Weights of a small GPT-style language model, trained from scratch on English Wikipedia.
Architecture: rotary positions, no biases in attention or MLP.
Each number is 128 + 32 x the weight over its row's rms, rounded and kept within 0 to 255. Layers, rows and columns count from 0. Numbers have three digits each. The size before them is the row's rms in percent of the matrix's.

# layer 5 attention key, 64x192, rms 0.155, rows 0-63, columns 48-95
075:124149137103124126072121053122152095070136130091104117127125178161127127116157143143111146135154135103125127163173119080122149091171123124087049
082:153098088113108126115111151140117093124171120105112168132177167114158103115094125161102115175081150132092121124116114139163115063149095113117109
075:150166074059127126125116149085191076146080099090154105165165103189116134117121124116182160125173133114108150182131125074146138172132172151146141
091:129134139147098133143108130168092130154133170087175067187159116141145141163167162096148120098126083143094134128081142128137132101123078132159107
089:118122142114113099193125099148123177158163133180108105110125097141104098108165127132084144170081105115121160163167138138107122126079126177178134
081:180091103063098093166122094082107093120143124093089133136139139240109112125144111142107141105176170090100131123118110132100149128143112097075164
096:173118155137150115122174123136147118088115104085112106121148079129108140198090172120113122160085173149112129116124113078155098152167165118132155
097:119114179134065153144109143195147098106112117144114182138154105115083101100141159147168120082119115102103138139052164103098083108119088067090091
095:103171115144142093122166071151109131076086168149129078154147134111091108149203136139124093129087101061093145160102075056103125108117124161119146
080:162136155107124114156161121154144167081200179127144119146170189072108138144092166076162112150085123124128111168051131132101106128149123132118067
098:140189189144134112082156114172119119144184137144056129192118120128106171127157168106095127121126085078158164085146168081141142117118143165143093
104:119134067153117141208185084089203086089133128151125132141138121134147166087137125137112139176160120133148098132124179144152147106122108134122105
098:104108136132137115140102063146151138091132118120119165131114196084075146115166176122108120134105090154155149098121109104109149116176159114094133
103:146095144142154161098154158144124143183135144156116127170166148095080175144136079103154126143094118126133082178113155157160156086140100107149103
101:112193100142107146156152131117169152128126136113077109097157126087174183154066119117156125099161157156185124116117074175145129084161136097096044
095:148102150147128162149131136069040119119121130158095116135135057199153153093100193122064135141101076164128199132144143115117093089156129113160119
098:113122128166131154122069082138154106142127096168149108121120100077130075149140144146133147162104110122129120086081114095107169139055147075114164
098:104124173081128141169143137168121124161121080137128128080107103103088162129160139113073136114079118107144122119176124103108110153067137062086102
111:058087156133133178122156084134062088126148145145140145193111112097128145137131172096139070137106154112091143090067161139129134150171116102141108
092:112137170147163113204236127095142126118106131141042131116140136144142094165103160134151162144120088130120177109152130085164097131089125153165142
104:158072120126120121111140070115145153137068131099142136092142087088126117093150114113133102129171179190161077156123137165147178142077080193125216
114:098074171141115089066118161120174141149164098163061113118158105107065144110108107129136109051149071122123118128104166165144107164158146190099143
102:115117086119145156127131155163055120082086131088110157099181130113117129075190132098190164113143145124076119097148126083114151103114130169176181
104:077169119173161146121096098084150097136144111140122111124125117107144145156140155140153159170110164155122172150132082179145146197113081176139124
113:128138151122114154142080155161092145200121123121174149120094112111125098192124144084120110150109106128179119091109101143110087129132135138134071
111:137121155112135128128139145121150156181190182101152036134129125143138105190125059075114109075135104146097117092111111102116119116075155135125172
104:119214184137143089101107148127111116094121034123104091137113165140108123102181169117132113151108125125131154138136061167073109118111076148083201
117:144115100113050172087140145127162110128177125153136140085178080169160154215112139067129167116094067133146111147110066115125141107119121102157102
109:087164128094142117111102131154096141022120145077187066125121083109091135160146169102110090137127126109148118140128112087140125146113078114169168
099:129120140130101171175146132146166148136105143137144169058098101149131109189088125111093166098067184140193140129102112123208140139121147206084161
107:158147112166169183148176139067185071131194114152117085123178069093180150087110103112155129112099124142159109141089109127106128149133090145115174
103:087195090121070168176145094119139094161132073121125163085140152204124194116068074150177168128154097141114140176120147125075075108128121133100149
077:163104135143086121185136173095152072159091150114133136158133172175112114122121051130097122105117102077114147147117092163134139112130138126148171
086:083103165132141119129142123142121138134133092122080129102142181077148098117114120149143112116126127128105130111180138140062146119113105180095143
084:100126125143118150177104136104162131102155140141137072147101103172098151161091119094160170114117128112125133124059124145165081180092085116193115
084:154038193167136145098167112129114058124101120116078107150113103156091153138143136117051130089123132122157106079169142104129150086099149081160146
084:150119096089162146084118151159127105100205105152196140186085164163099100154122099127122109127144138114111111070158158081100105084093158073158151
080:110115104173104096092069165135115152170148102177114100094073106162125134108174047119120120119131214106138105119134136123178089161117105146132152
101:135156048164135085132157106107123143164142139152108158138088113133091152133117107131125133069139155142088151167094075087134156156112091134126133
091:116111152127100143139147122129101161114152167091160094101156126130146118115126097127150127084154113139176170159066126174108085206108127123145126
090:112177158164116093166108125089137134134173170162212108085124077113116092163168121103085157136093065160123126104170144104153177105162118115083178
097:128115153105105155149087151178131160097107115125129136129120162095138166134098110139186108141132166188121165150162162090125156081103109107162085
095:117203167163065118120156123105146117176180135091128120137103154094148122145151181097126136122143090043144143175128155185146122186138121048126124
095:113138163078095202186113114108110138093197189103099113112163177126151158119122081165148149123141130169084052132176182146153090114140119115095129
103:131118083156126065109167103056079167123085123083168139097093198121117106144099128143120122138124082108142151156109169050117104095115105177137189
097:185097057054087138120082087116143084114142146152129155071096104114111113136088123108151105124139139144117246135153088121125146172162143125170142
112:113134126142164121099159111133073071106086195174165136134134155143149179199120101089096053136203120116115104156119084138099114120125149143156134
116:101118142095088109085099104145172160106098116102121152129154115137110122103163164200158041159132150161156116116167159082107096154080131187104156
110:085092181137195150085063087156131097160116165122133117118140111138133152109163161143137117124099125165079128140148133164178166098107115110187094
105:107123114107145150155183115160096123136109064149108043120128132086168038137124120146088170122101164143134077103151135093157161174165064149097172
106:098151137106145103184083124142130135117177100184060107124138182128200069121176135149120123148116157084133127122126103126082121155080155125138171
114:149171130105112156168131156136051100187153137135096116109192091154122110085084113151115092158109146135154141165129150086123128170101092091165118
119:131155072088199046127166145153109147122128109116141207142139128121113121133051134150142087132081170186172127105075132098192145130090162108095176
105:104161086090136098150128194170083139108071123114162126160131113155152176143157129092183162103112152127081131079146193144139127125122124205120127
106:118147108142160194092132119135105148124101124125137133133093112192152100087151089126168102121098102082196131118126115165143137134117140136133122
109:119117157138067114130079142131182146126138171091134143166126057144123103114178159182093153143094108155115153124119090115108183094105145131131113
103:183061137127190127170152120143091100099146161071112114142151147165115078112149098140157083144156124104149131119110061183133122166110146049108087
097:167117091189096162131182100096161072144098092087158126135131146144117110077145081118095105089136147153117168142140129189168095159071104102191146
111:096198162103159085143129195113120137157112198133145116122099146157125177144091071127155136131114071141076162103113167127095123112136077056176131
106:138129085161109103154148096154099107080147151086148103127114177134150132089133124172162129162108178132121112132138101113139164070102105149161125
108:128111166196122124117141073123173118088158117051155114073117143146171175130190085147127178176125109131124145112130114169142142121176106095158120
107:134156103159148159063124089138167124117063114156115087102105142165085143114092132084138171119116076196135133163147141115121143118108097094100076
103:159087117100080152160178112153079097142113157110089121158153192106097123115115167121099074143099142151170161126076131131119171179115131109116160
109:126101067146140113122126130158155133128156100115112125068123121151160082138148131114146102135110106159109110098132112145124118126167144147174097